From a checkpoint of a small transformer trained on Wikipedia: 10 layers, 6 heads of 128.
Each number is 200 + 30 x the weight over its row's rms, rounded and kept within 0 to 999. Layers, rows and columns count from 0. The size before them is the row's rms in percent of the matrix's.

# layer 5 MLP up, 2048x768, rms 0.121, rows 1136-1154, columns 640-767
105,181,239,231,147,227,196,172,228,262,175,191,200,219,259,193,180,229,220,254,214,204,231,221,229,219,194,268,191,201,209,209,245,113,203,162,133,154,170,180,235,199,209,137,232,188,167,186,193,174,198,229,186,251,217,155,243,194,220,202,185,169,226,215,187,155,200,175,217,197,220,216,201,183,207,198,192,224,239,215,166,180,207,220,202,210,217,142,166,194,184,271,180,208,169,187,149,127,170,197,170,202,221,222,249,215,215,227,216,172,246,224,177,179,174,177,254,184,202,196,173,229,181,247,178,230,156,237,205
101,192,207,165,183,206,225,198,172,168,242,235,203,222,245,215,187,234,220,141,195,215,239,194,179,233,217,214,230,202,170,198,186,213,164,193,185,176,171,207,214,247,209,219,181,176,170,238,246,273,179,179,179,170,208,214,202,163,223,151,202,224,191,223,215,199,163,233,190,227,211,254,203,259,212,222,193,191,262,196,215,163,250,209,185,191,218,264,174,235,224,207,194,216,199,184,205,191,228,157,206,215,205,253,248,241,235,187,140,233,173,237,194,166,260,213,222,185,138,196,194,228,240,166,227,186,196,218,169
102,230,183,183,215,237,220,235,182,225,207,219,209,228,172,196,171,178,223,150,188,185,204,240,188,235,225,174,178,206,245,218,193,208,228,251,189,211,234,204,217,156,181,183,213,201,204,150,213,220,184,210,180,210,196,279,229,238,202,212,199,200,215,185,206,210,187,174,164,243,172,178,226,228,201,209,197,178,201,206,198,234,198,176,207,172,217,234,185,119,197,204,225,193,195,217,166,227,214,202,224,221,147,184,208,206,251,232,244,203,209,205,193,185,167,237,237,174,225,249,192,218,174,211,246,265,239,190,238
094,209,182,219,194,166,192,133,201,226,209,185,154,200,243,262,175,216,203,154,201,231,218,237,188,193,198,179,167,205,237,233,165,233,259,210,171,202,241,194,233,184,172,215,160,208,223,199,157,229,207,189,176,177,220,207,150,184,183,257,210,185,204,220,174,249,170,135,207,227,217,223,203,149,179,219,230,195,174,228,196,248,193,200,236,209,237,197,280,165,232,180,152,227,225,227,208,276,230,232,213,176,228,152,166,241,218,142,172,142,211,167,225,161,204,261,158,184,214,144,152,201,242,183,163,153,237,200,163
101,219,229,192,222,173,203,197,222,198,201,201,218,169,195,159,219,191,245,220,209,166,190,194,186,178,208,214,236,192,228,226,209,141,187,197,195,227,244,165,172,201,151,205,246,170,187,200,203,200,200,167,209,168,152,200,161,222,172,197,194,217,222,204,215,177,179,246,191,173,242,212,154,217,224,189,182,243,208,212,200,231,151,180,224,229,172,208,163,235,212,195,168,210,148,192,181,144,225,202,155,181,216,162,216,211,179,207,195,233,239,172,180,156,200,226,173,168,199,178,215,199,178,155,206,227,249,224,148
109,207,186,216,186,167,239,206,204,217,213,202,195,150,222,200,215,250,179,230,249,202,206,258,245,203,194,249,181,191,192,231,192,221,226,145,154,248,249,198,161,255,161,166,220,229,175,230,206,199,171,195,213,203,252,197,150,192,225,221,200,215,220,231,220,188,162,217,191,210,244,196,238,229,237,235,159,196,204,201,170,230,252,146,177,217,238,189,173,155,277,217,226,193,189,169,182,226,190,142,206,190,208,183,158,172,194,198,181,203,221,198,223,184,161,214,212,203,220,208,171,139,200,161,247,170,229,257,128
100,220,182,196,256,174,179,174,165,194,218,154,204,225,202,201,193,193,168,201,238,176,234,227,219,187,182,169,254,208,260,165,201,238,211,166,164,211,188,134,181,213,201,207,198,197,188,247,124,210,195,231,248,215,196,215,200,210,171,145,230,198,250,142,213,170,228,189,222,152,207,269,156,214,214,228,218,203,178,198,201,165,182,232,196,191,170,215,167,161,224,177,191,187,195,225,150,227,166,247,211,181,208,198,210,214,227,179,158,196,216,189,274,209,241,145,173,195,257,213,175,122,168,190,206,187,299,214,245
098,220,189,219,216,223,189,194,211,224,217,137,229,216,195,245,255,195,173,215,211,233,156,175,152,180,192,258,195,164,173,220,200,198,191,211,217,201,168,228,201,181,225,250,186,180,179,175,195,211,264,220,213,194,140,180,214,190,162,225,185,218,221,201,223,210,200,192,210,144,219,178,201,170,181,203,186,189,209,156,216,230,210,245,258,176,247,185,221,196,208,158,152,216,217,166,154,259,221,173,210,174,134,200,239,171,162,190,168,207,178,172,184,200,196,202,231,195,206,183,179,228,214,232,181,247,176,231,209
112,202,240,247,249,263,144,164,254,215,216,170,236,177,157,217,182,202,291,247,231,214,220,187,249,268,230,219,210,170,178,166,218,180,202,258,175,178,189,167,190,204,275,202,203,167,257,219,196,225,210,127,164,147,239,245,270,184,206,231,165,218,227,167,193,185,151,225,225,196,214,205,201,247,177,217,158,203,224,201,230,173,241,166,203,186,165,235,199,202,181,220,242,238,186,195,221,225,205,204,175,248,240,245,246,185,212,181,171,229,246,242,157,199,199,135,196,221,182,176,242,172,222,206,221,197,196,197,228
099,212,237,206,229,222,196,191,157,183,205,244,197,197,163,219,221,251,173,190,244,223,142,210,229,180,183,165,172,249,205,178,217,214,138,199,221,186,238,175,209,169,197,150,245,210,165,193,148,152,218,175,294,220,208,240,222,243,193,163,214,168,171,239,202,172,240,208,158,211,165,230,183,213,201,221,195,209,198,181,164,205,207,243,218,208,228,231,199,225,183,204,219,204,231,207,188,186,173,170,173,162,249,178,203,125,241,193,155,211,205,217,201,196,250,179,143,216,185,187,236,167,237,151,209,201,238,196,261
100,176,178,132,162,219,232,237,225,147,272,200,194,203,229,202,201,249,193,213,245,211,170,155,191,220,224,227,220,234,178,151,163,221,237,201,210,206,244,223,170,250,188,240,172,145,229,256,224,251,165,192,151,175,185,222,171,231,231,190,162,214,175,200,229,181,223,197,185,177,238,151,223,220,237,214,190,262,191,154,185,247,150,179,246,173,223,210,176,167,204,195,233,209,211,202,214,213,246,149,225,197,153,182,228,183,215,270,209,212,214,209,203,224,218,164,174,233,215,212,207,264,175,202,214,147,167,156,199
100,206,191,242,202,210,202,171,186,199,216,145,214,200,202,170,194,241,197,126,227,204,164,217,196,220,236,166,176,135,161,212,189,188,188,183,216,174,179,210,182,188,187,207,235,226,159,143,201,160,248,163,181,180,236,221,174,185,190,219,194,208,225,212,155,119,209,166,201,213,171,210,200,195,169,233,197,181,253,209,214,185,206,204,170,248,184,188,217,137,172,211,193,228,184,183,151,161,215,233,244,203,199,167,210,204,259,196,219,179,184,198,205,151,133,161,175,171,220,232,233,199,219,188,161,215,225,184,213
098,194,193,219,231,173,293,169,188,197,224,230,201,201,213,263,253,163,188,133,180,232,167,225,172,203,193,217,177,145,219,149,179,196,247,198,212,207,200,206,154,150,152,204,189,187,272,207,216,197,156,236,204,140,188,200,247,151,203,185,167,162,162,268,176,194,200,170,209,187,206,234,194,169,190,223,211,189,176,232,200,217,239,215,212,154,217,141,189,212,240,244,222,212,200,176,186,189,207,232,146,179,204,172,228,168,240,212,200,231,146,217,214,195,187,144,185,181,142,107,202,238,162,215,205,173,201,173,207
099,221,262,226,153,243,126,179,232,206,177,207,212,204,167,216,231,266,201,216,127,216,233,216,232,192,188,157,179,201,171,183,198,229,188,203,219,177,244,225,220,213,197,164,218,215,185,204,232,154,145,170,188,214,163,202,201,229,174,161,195,189,219,222,230,203,198,207,205,215,240,185,159,146,209,200,213,224,219,236,219,250,227,203,194,207,192,190,197,178,189,227,177,278,256,229,163,229,199,210,190,239,207,202,163,184,148,201,197,240,161,191,184,179,204,202,212,247,254,206,196,180,206,203,187,185,177,200,240
097,148,232,198,144,250,250,192,243,152,209,225,219,213,256,192,255,193,195,189,198,156,275,176,218,197,181,239,173,221,224,204,129,176,182,176,240,185,217,209,222,237,216,207,199,206,254,200,222,173,194,215,194,176,155,147,161,178,215,253,176,211,189,215,187,231,133,152,284,176,212,194,228,152,213,154,307,221,196,215,189,244,197,172,178,239,164,204,238,251,185,238,199,191,175,205,200,197,200,206,213,211,160,225,234,167,121,161,169,209,217,240,163,226,134,204,248,223,251,216,202,222,218,218,228,181,211,265,228
103,184,243,241,253,187,229,221,196,219,228,251,194,164,197,208,222,212,256,107,209,199,163,220,228,208,172,170,187,141,193,207,200,212,213,120,172,205,226,242,186,246,219,244,243,194,187,187,184,159,243,218,235,185,247,174,242,141,204,234,167,203,224,212,153,167,240,217,214,238,248,204,221,179,215,174,206,221,235,242,198,226,250,179,176,267,200,186,199,203,231,180,220,228,180,197,203,190,178,225,198,246,211,181,185,198,192,181,186,181,159,195,216,215,255,186,206,201,199,198,178,197,218,171,166,263,201,135,196
104,201,243,204,221,244,200,129,194,249,189,272,230,180,209,196,180,243,188,177,216,194,235,237,256,216,173,178,169,217,175,181,211,213,192,230,203,225,177,198,212,185,126,182,206,194,177,229,177,239,237,189,187,212,246,179,206,223,277,157,181,176,223,211,272,170,186,237,177,246,191,170,255,173,134,247,168,225,182,217,236,173,167,163,235,222,226,187,182,231,130,207,172,170,213,125,185,193,201,228,158,202,150,202,214,132,198,247,192,181,175,138,223,259,176,247,162,252,184,125,239,183,182,197,161,214,203,206,231
102,235,235,194,177,234,171,169,218,175,188,193,216,208,179,160,186,204,199,207,239,196,199,159,198,204,183,189,162,184,211,163,136,145,215,169,170,217,164,180,213,184,190,207,214,212,228,177,187,196,233,246,167,175,183,203,225,203,189,177,142,218,221,199,205,197,187,236,190,229,213,181,184,192,140,196,228,189,153,190,268,167,255,196,235,228,221,194,189,246,174,192,281,157,240,138,246,188,195,176,180,196,185,172,218,166,215,177,183,220,173,137,156,175,221,201,153,199,154,178,156,192,235,225,226,248,150,199,185
102,157,227,257,225,173,211,200,201,198,228,199,155,210,129,145,223,177,247,185,234,200,226,201,170,216,158,182,210,164,179,201,250,173,161,176,174,240,242,175,244,197,265,162,217,251,223,193,218,175,172,132,179,207,256,196,226,185,167,176,190,235,133,207,191,192,160,228,246,205,160,155,198,218,253,182,158,149,180,178,211,255,177,204,230,193,143,145,206,186,169,173,227,194,205,221,169,237,229,154,211,184,180,234,197,211,182,196,237,214,217,218,241,182,200,226,221,232,217,199,216,227,177,205,238,207,220,184,205
# layer 5 MLP down (transposed), 2048x768, rms 0.0431, rows 1136-1153, columns 640-767
096,233,177,207,164,207,192,173,230,192,256,185,222,226,158,217,219,220,225,203,253,246,238,231,250,212,224,277,235,172,234,225,204,234,274,255,159,191,223,216,178,216,167,226,227,200,152,253,242,232,225,178,205,203,241,220,205,173,242,172,201,212,173,187,183,212,245,174,241,208,221,213,150,132,199,215,209,229,177,184,211,194,206,156,169,216,216,171,197,155,230,173,196,216,247,233,241,169,223,201,149,215,224,206,177,178,247,193,163,182,193,150,214,143,217,190,216,191,190,211,208,198,250,195,226,246,181,194,233
100,211,216,188,200,221,162,210,181,149,189,196,189,181,183,252,214,226,186,219,216,186,231,212,176,238,195,230,218,213,172,176,232,212,156,209,213,205,227,201,195,193,230,179,226,235,180,188,228,176,197,183,194,265,229,222,246,173,201,193,179,215,194,259,195,273,206,164,168,155,239,227,198,161,205,211,166,202,191,228,194,145,233,264,212,196,205,195,162,212,200,228,185,169,235,196,184,203,218,193,234,189,203,238,230,156,235,173,228,214,184,223,176,190,216,202,258,173,179,191,164,164,176,230,167,227,266,185,192
108,173,169,194,179,139,164,194,200,196,172,221,266,195,203,202,200,136,173,184,173,234,244,151,208,232,226,189,180,208,198,226,206,229,235,178,210,217,218,226,178,216,183,247,244,213,227,179,180,128,198,215,170,252,206,173,240,173,197,189,183,186,225,182,181,188,226,209,266,239,178,190,195,197,235,235,229,186,216,250,181,207,231,188,224,196,175,149,244,179,217,234,194,142,176,282,191,236,217,173,193,195,221,202,148,213,172,200,273,178,225,235,224,176,180,185,184,158,153,186,198,190,161,249,167,151,249,222,245
095,241,212,225,223,188,221,189,215,149,189,151,214,185,193,244,193,214,178,186,215,197,212,179,186,193,162,154,184,149,184,177,217,187,214,237,206,251,188,236,204,207,211,179,189,192,172,181,182,220,191,202,269,173,154,254,183,195,192,214,201,209,175,219,191,190,191,264,208,200,216,167,147,246,207,146,214,251,189,218,148,162,221,192,210,160,173,222,196,225,202,211,168,157,243,194,167,222,234,219,201,217,162,232,183,180,200,212,243,193,170,210,244,179,186,226,192,212,132,215,154,238,227,202,243,205,202,172,215
103,196,239,161,185,211,262,213,232,205,207,236,137,193,175,220,227,225,206,240,227,146,165,170,183,202,267,196,201,209,208,188,238,185,206,153,192,166,206,228,160,187,205,247,209,136,208,246,159,183,176,188,195,271,186,209,195,177,179,212,211,259,255,177,163,205,179,151,239,217,187,163,209,228,264,205,237,198,176,152,189,228,256,179,212,231,177,218,195,218,236,154,173,198,224,174,173,166,223,171,220,150,214,184,206,207,191,216,153,223,196,200,164,171,232,221,162,214,205,238,203,181,161,225,180,202,190,213,132
097,187,212,260,211,164,174,204,217,149,240,176,265,234,191,201,250,176,215,177,207,229,180,194,240,206,194,220,189,160,203,193,217,194,145,192,240,194,215,227,238,161,205,149,184,164,156,196,150,213,239,245,173,229,201,132,198,221,210,226,211,192,155,222,209,198,182,178,237,196,251,233,216,155,139,203,187,157,234,176,217,201,162,190,226,292,214,192,119,199,216,208,196,158,258,221,188,224,187,216,217,204,156,194,223,161,222,225,182,210,205,204,197,235,167,235,180,147,160,191,206,206,154,159,209,224,173,224,230
094,201,221,193,199,186,145,168,226,221,228,214,168,237,170,249,206,208,173,198,154,211,181,196,155,201,216,183,183,143,197,218,213,154,219,196,181,182,149,166,205,270,189,229,189,168,173,240,204,230,167,213,180,191,194,183,220,188,223,184,197,240,173,211,241,142,156,207,237,231,188,232,189,212,163,263,168,228,202,216,177,189,146,201,203,231,227,224,182,174,168,148,179,198,201,214,187,208,249,207,186,218,179,186,174,198,224,200,169,218,192,200,199,192,220,189,214,206,181,208,212,179,218,161,215,212,207,234,164
101,223,196,145,202,212,215,204,176,211,233,183,209,243,162,208,174,212,232,259,172,190,220,168,134,119,218,166,182,171,246,233,171,206,173,175,219,199,187,172,206,201,190,199,238,166,217,174,168,166,203,237,245,211,141,191,219,254,222,169,176,181,198,212,221,162,219,165,177,203,150,206,202,182,218,200,237,183,247,189,216,241,188,170,130,182,200,208,206,188,190,194,220,229,200,212,148,203,221,139,203,166,177,242,234,118,176,218,210,241,235,230,215,189,202,238,173,135,235,107,227,186,157,195,243,208,157,175,292
116,194,195,217,149,201,195,220,159,182,268,226,168,237,183,223,186,175,204,199,161,177,167,156,188,193,182,156,189,177,185,271,254,241,181,254,237,249,223,195,157,209,163,184,242,192,192,163,237,201,182,166,269,204,198,219,123,191,146,223,201,242,261,195,257,212,167,189,184,162,143,236,157,192,246,225,170,158,215,194,232,205,206,259,203,172,240,232,191,199,204,184,274,171,167,213,185,223,179,251,159,216,164,177,233,210,179,196,223,195,214,182,198,172,234,154,187,196,140,241,271,243,183,241,157,264,175,254,178
096,182,185,183,184,187,231,227,200,244,224,238,149,230,198,164,197,166,148,219,208,222,184,216,226,168,217,204,189,171,232,182,165,214,181,178,195,203,184,181,229,199,258,231,201,218,244,193,214,192,219,188,220,209,201,236,217,202,247,191,195,238,171,180,178,222,197,221,248,174,178,219,172,176,215,276,209,165,235,176,223,173,181,176,163,218,223,205,188,187,192,251,234,256,231,209,186,203,215,181,208,270,170,151,210,221,197,242,180,203,161,204,177,231,214,178,215,171,213,175,209,186,181,265,204,199,164,222,169
104,270,145,215,208,218,237,218,212,193,208,229,188,244,222,173,198,189,168,162,162,230,141,192,191,216,253,178,174,215,257,168,168,201,150,143,180,220,202,188,189,209,202,205,236,168,221,189,183,192,178,208,150,211,212,201,216,205,202,218,151,221,192,200,184,209,166,216,158,222,187,184,230,209,251,233,195,201,212,229,188,213,171,145,168,213,166,218,186,245,220,158,230,199,196,190,169,167,212,216,176,187,177,184,231,207,213,238,173,202,240,239,232,149,248,161,140,218,168,163,189,215,189,191,264,170,180,175,197
094,196,290,218,200,198,164,204,191,174,203,195,177,261,163,180,207,204,135,202,232,149,181,202,219,178,206,188,146,206,239,164,220,123,191,142,235,215,208,216,266,191,252,208,246,145,144,218,213,150,248,181,163,207,183,192,236,227,182,218,215,166,229,193,248,245,150,194,194,176,184,182,200,227,210,181,189,200,137,195,164,188,186,217,208,243,152,218,258,248,193,204,204,177,205,150,203,194,209,201,226,179,202,151,153,169,205,172,225,196,164,213,248,158,128,200,217,169,203,229,242,172,190,160,223,180,152,217,245
100,170,162,203,184,118,184,176,185,237,135,193,227,154,170,221,220,224,207,191,178,163,228,194,152,197,234,231,205,217,262,195,148,218,204,220,215,196,169,209,234,162,178,189,94,223,245,265,204,250,192,162,220,194,164,253,179,161,204,142,210,216,172,186,212,164,162,234,244,184,177,187,216,219,188,246,207,213,179,149,205,179,184,225,138,177,218,183,255,215,231,173,211,206,208,173,199,229,217,225,172,191,186,176,189,193,150,214,244,191,239,186,164,240,152,166,212,211,196,179,215,197,179,214,205,150,174,205,172
100,203,200,228,194,198,135,225,204,201,265,205,178,239,238,243,161,184,160,209,188,170,231,196,188,183,168,226,194,188,225,254,192,210,149,174,249,224,164,171,203,213,168,172,152,178,200,120,222,237,207,246,189,226,227,205,202,205,184,182,245,207,265,229,221,245,182,170,203,228,189,234,236,189,227,143,200,175,199,171,229,188,226,217,134,184,250,173,225,227,172,213,198,179,208,180,231,172,240,149,184,189,127,218,248,257,196,175,188,214,148,196,226,163,172,216,201,241,199,163,161,187,219,205,221,235,172,225,180
101,200,258,213,168,202,236,160,195,194,168,178,167,178,198,180,201,211,219,131,195,191,221,185,173,202,193,182,245,205,215,164,217,162,180,181,249,153,196,199,160,172,219,208,221,169,189,225,217,213,226,162,212,155,123,207,151,284,215,195,173,214,220,178,220,133,206,240,190,213,186,197,211,169,216,169,183,167,210,173,198,231,180,200,166,165,204,145,158,209,230,157,240,181,185,188,184,249,157,192,177,217,224,181,211,209,147,132,180,173,196,216,197,190,214,206,204,180,224,204,163,295,177,183,173,211,183,240,215
103,214,252,212,223,190,188,199,188,195,198,247,232,236,203,221,211,175,262,162,190,237,194,192,245,216,151,231,206,176,210,208,148,184,217,218,242,201,195,195,192,161,233,234,144,244,153,218,204,234,216,217,191,196,182,197,170,160,192,174,167,246,163,220,141,162,154,213,208,230,185,214,186,219,170,211,160,171,183,185,210,188,218,176,217,183,174,206,208,238,254,208,217,206,221,230,185,192,168,197,226,246,233,155,181,169,178,202,207,240,135,177,221,240,172,230,239,169,203,235,222,214,213,175,175,236,218,166,234
097,230,179,204,212,226,243,191,184,172,179,229,192,209,222,230,242,180,204,210,275,240,200,192,265,186,211,204,200,232,218,139,221,176,225,239,189,185,174,222,222,201,217,220,188,242,171,229,205,191,208,241,227,242,210,185,180,157,198,183,235,203,209,192,176,180,244,190,225,194,173,191,198,260,183,187,171,191,170,204,197,205,255,164,235,170,234,180,223,208,197,213,203,227,157,280,136,218,185,206,223,217,182,173,184,262,285,236,183,207,174,172,232,214,230,207,218,232,180,238,235,236,208,148,225,236,197,161,218
101,162,234,170,203,207,203,187,204,156,214,183,266,214,210,149,174,138,182,154,218,218,120,174,183,245,185,183,223,197,139,205,230,186,200,152,241,158,223,225,231,196,218,184,206,192,237,209,213,190,224,156,218,226,195,222,217,204,186,161,182,164,227,203,224,212,160,237,239,162,223,163,198,213,212,172,164,226,212,219,145,194,253,169,227,177,199,195,183,209,191,217,188,188,241,237,213,178,199,196,171,206,210,176,150,158,266,203,202,214,201,173,213,239,219,178,214,199,177,224,202,228,207,175,167,151,147,175,212
# layer 5 MLP gate, 2048x768, rms 0.113, rows 1137-1154, columns 640-767
103,228,182,211,174,187,220,191,177,165,193,175,206,180,222,182,245,214,197,243,198,250,143,241,164,233,179,177,164,193,195,187,206,184,207,188,150,189,165,198,224,230,199,184,207,219,198,204,194,195,202,159,224,243,217,195,240,188,241,255,195,157,206,220,192,209,175,208,241,205,145,181,205,186,166,159,209,207,169,209,231,198,204,178,212,231,223,172,182,202,197,186,230,244,200,179,183,212,190,267,240,153,199,187,176,238,224,176,223,275,198,249,195,221,218,242,232,197,193,249,207,213,176,186,171,229,224,199,230
104,209,217,211,167,172,212,194,157,235,212,185,198,198,137,173,277,169,248,224,210,237,170,227,200,230,240,172,189,267,182,179,239,200,211,186,185,179,231,233,267,184,215,233,160,149,213,204,201,242,166,231,232,184,228,198,192,175,140,173,194,219,206,223,225,192,213,211,139,178,191,225,226,161,196,237,212,167,189,138,187,172,232,159,217,197,232,191,156,110,167,128,168,232,175,238,199,167,192,204,168,191,230,169,226,177,183,244,182,160,151,221,200,182,159,193,218,192,192,231,197,181,197,198,204,147,191,167,231
095,215,270,200,236,226,199,218,168,183,206,229,159,215,214,283,190,237,229,252,215,212,173,178,199,180,178,241,179,209,191,148,195,201,218,223,186,196,168,236,184,178,190,172,200,244,152,191,203,215,229,195,241,239,187,184,231,256,141,197,186,184,183,211,182,233,220,200,205,226,233,179,296,203,189,201,205,220,136,230,203,209,164,204,171,230,261,214,202,174,227,174,202,209,214,209,171,211,270,202,233,186,200,208,208,180,193,189,214,181,180,223,228,228,228,196,215,145,200,240,254,244,204,175,243,234,175,220,221
105,255,195,184,290,158,236,224,261,183,190,237,180,201,197,138,220,184,148,199,208,145,134,186,156,181,218,210,219,198,190,156,231,214,178,195,135,109,168,218,201,274,225,204,183,165,200,220,232,222,185,228,246,204,201,209,222,217,175,246,218,204,162,177,237,244,171,231,224,150,235,253,218,190,221,205,159,184,198,179,177,273,220,212,121,254,198,244,194,180,183,183,202,219,187,255,221,174,180,232,198,221,217,180,215,218,198,199,219,212,175,224,225,186,216,232,200,178,143,204,212,165,222,198,197,213,182,165,190
104,158,180,236,218,186,206,237,196,226,247,136,195,214,193,180,192,247,205,216,215,170,173,179,171,211,197,192,194,240,211,140,215,223,196,172,148,263,244,157,204,192,160,201,199,204,225,174,251,248,172,208,209,245,173,266,200,209,190,182,196,179,218,189,168,181,229,238,199,211,182,186,196,192,193,232,185,168,192,165,164,187,239,180,194,195,159,172,199,203,201,192,196,181,184,176,229,231,203,211,180,210,213,229,204,196,189,238,172,198,225,175,180,229,268,211,218,155,216,179,228,227,203,224,178,257,217,216,147
099,187,185,196,211,136,141,175,180,168,218,217,209,179,173,187,206,162,212,233,224,185,160,202,196,180,138,161,209,202,228,181,231,196,200,211,238,222,236,204,227,190,114,227,228,204,170,192,173,207,160,156,259,184,162,190,204,150,244,128,201,206,275,172,194,210,229,212,199,202,216,200,213,184,188,189,216,169,236,125,154,222,231,247,191,180,156,247,237,206,145,176,235,261,202,188,198,207,162,179,206,225,223,196,214,197,214,192,241,179,237,217,206,177,170,183,260,180,171,190,185,195,192,146,231,196,178,221,236
101,174,172,193,153,199,187,215,167,144,166,205,219,233,177,197,178,170,250,224,215,167,227,205,178,195,217,179,229,192,184,225,214,185,239,180,164,229,205,162,182,207,282,216,163,219,192,200,181,191,169,170,221,221,206,202,198,185,244,192,196,213,192,199,220,150,211,186,193,188,180,200,154,235,177,198,197,206,193,168,191,199,226,209,146,155,177,218,182,177,231,213,222,207,185,144,203,191,209,199,187,179,217,219,179,244,206,173,258,195,225,181,239,257,194,193,223,210,174,162,196,215,226,206,202,242,210,182,202
109,174,190,210,176,197,144,202,227,170,206,143,225,212,208,155,259,193,181,219,199,174,200,226,187,162,195,195,250,192,186,144,207,229,192,235,271,237,194,186,168,209,153,190,185,226,169,206,190,151,207,263,216,194,198,223,161,195,212,218,213,155,279,264,219,220,174,232,179,124,204,190,188,201,217,191,182,162,156,228,215,171,159,207,170,191,201,226,245,231,217,176,263,216,202,178,222,196,182,172,198,219,183,183,202,191,179,210,194,238,189,166,195,207,191,201,194,200,159,248,197,142,192,259,152,201,166,220,232
096,151,192,259,222,198,195,141,180,191,214,167,162,227,212,204,250,149,242,201,181,228,131,203,249,196,196,188,228,194,204,179,236,160,207,224,174,228,222,277,273,218,176,244,198,223,182,175,199,254,208,233,175,234,260,183,187,194,214,151,135,219,236,218,195,150,192,251,240,222,185,243,240,195,237,178,246,184,205,183,201,162,184,189,158,191,188,208,245,219,250,180,222,150,200,198,249,226,203,188,217,174,167,153,240,162,193,251,213,166,263,186,184,184,231,216,216,199,168,207,175,197,192,156,192,242,149,201,141
100,196,152,194,207,228,179,218,240,193,175,198,236,230,181,213,187,168,140,239,189,183,144,204,258,184,189,241,185,254,231,191,132,188,221,180,224,199,155,206,164,233,221,208,170,182,180,146,190,181,224,189,224,199,157,171,202,159,199,186,230,211,241,185,239,160,215,228,173,173,183,235,171,237,257,195,181,181,162,248,186,169,187,199,177,208,170,198,192,239,194,234,219,195,194,206,174,146,139,212,187,178,192,140,216,224,204,194,255,267,155,178,190,206,221,184,201,210,214,246,189,182,162,273,198,140,192,176,224
097,160,221,263,199,202,144,130,130,202,244,250,260,279,164,238,168,143,201,212,196,232,194,133,196,208,210,202,255,201,214,211,163,264,204,169,161,241,228,231,198,148,160,198,161,162,235,222,166,236,190,192,193,215,208,188,203,220,219,232,182,186,191,192,192,228,191,193,230,218,188,220,201,200,162,234,178,142,174,206,197,199,180,202,207,137,205,204,141,208,193,231,230,213,224,211,214,228,202,203,151,210,266,239,212,155,180,149,212,254,212,158,155,207,170,176,217,188,177,217,184,239,162,221,203,224,218,213,197
105,182,199,206,199,129,208,209,211,200,221,161,195,147,199,181,238,216,189,223,188,194,188,228,178,136,215,197,157,221,200,202,196,129,139,170,209,194,224,205,227,152,222,215,196,208,201,198,236,182,211,207,178,205,178,184,198,179,232,193,205,225,213,195,177,205,217,151,213,173,191,261,228,224,206,206,225,172,216,216,202,185,186,216,153,183,240,233,208,216,130,224,181,210,183,160,230,169,230,189,186,240,198,158,202,202,197,240,217,203,179,205,189,205,213,232,212,213,215,191,187,150,250,193,146,178,181,177,192
098,191,191,193,230,214,242,228,167,172,224,168,186,184,204,137,166,201,228,219,208,224,175,178,179,173,219,227,177,172,147,200,192,208,238,205,200,218,210,207,228,179,140,221,192,213,207,224,217,212,193,207,229,175,173,149,146,99,221,187,144,153,186,184,204,229,195,169,207,188,181,220,182,216,189,259,205,203,199,226,230,194,180,169,159,262,156,231,123,173,225,206,202,200,237,183,191,215,220,209,211,253,243,241,208,199,201,134,227,198,187,248,185,206,217,137,204,189,157,199,237,205,179,217,237,237,164,228,183
100,227,224,178,218,259,207,165,168,137,191,179,168,163,207,202,223,204,192,173,248,256,191,189,140,214,224,231,144,243,202,242,179,168,197,180,179,144,191,197,174,210,222,187,222,208,217,146,170,208,159,210,222,199,228,172,179,167,198,172,225,161,232,179,174,186,194,216,232,134,165,194,201,169,178,191,208,229,166,156,188,233,185,216,191,198,177,208,200,186,223,222,235,164,225,184,235,196,183,171,194,183,176,158,237,247,174,180,192,130,203,181,283,216,157,179,204,233,199,177,177,252,239,175,176,217,235,282,189
102,203,238,181,204,149,147,199,181,206,150,145,245,203,198,172,174,156,232,220,215,161,174,188,148,204,202,196,231,229,179,137,267,170,190,256,219,228,149,230,151,204,170,155,192,190,196,199,142,235,108,238,134,169,265,164,256,251,233,191,228,195,199,233,159,192,232,236,222,196,177,223,143,168,187,265,235,191,225,240,212,187,160,196,149,158,242,216,173,185,205,201,181,241,190,229,206,160,207,180,186,189,212,227,175,219,221,228,222,227,198,260,232,254,143,201,207,197,199,204,201,183,267,198,250,227,161,198,230
107,251,171,184,160,202,180,185,189,213,163,187,188,213,193,190,154,218,225,231,144,150,194,202,170,235,202,194,222,213,175,209,191,156,194,173,245,161,218,219,199,230,211,248,204,113,241,148,177,252,180,233,183,184,220,213,204,180,202,221,179,151,238,213,230,173,193,166,197,238,212,166,220,173,178,202,225,230,244,233,161,169,236,222,215,194,219,172,229,218,210,213,215,226,243,190,199,229,167,188,248,214,240,217,287,245,212,183,150,181,178,188,112,191,210,271,202,206,180,220,180,191,238,163,189,155,203,193,192
107,189,181,227,174,168,244,225,190,164,206,187,184,192,170,192,201,214,214,222,218,254,181,204,187,217,217,278,171,174,218,210,147,200,168,215,220,165,231,198,177,173,181,201,156,159,160,213,252,216,195,201,193,223,204,225,238,256,170,187,215,235,174,194,208,157,271,180,144,227,237,199,164,244,211,217,251,227,251,204,222,212,154,250,162,182,217,192,155,242,182,239,224,201,199,161,182,200,115,218,228,182,244,189,179,200,123,192,121,126,187,225,217,211,223,280,201,219,183,233,218,190,195,192,232,250,203,212,220
098,191,214,128,210,232,207,156,195,205,156,202,202,189,158,222,200,168,200,181,186,193,167,204,273,185,213,282,158,222,184,174,191,164,233,205,257,227,195,207,193,213,193,214,175,204,212,177,221,237,251,283,238,252,138,192,252,179,252,216,208,181,205,185,164,201,175,147,254,163,218,221,165,220,219,273,221,204,197,183,227,156,214,190,185,160,208,193,227,219,197,197,208,193,191,196,240,180,183,207,199,209,212,210,139,179,211,182,218,154,162,186,225,207,186,194,186,240,251,243,226,179,254,227,173,209,169,232,236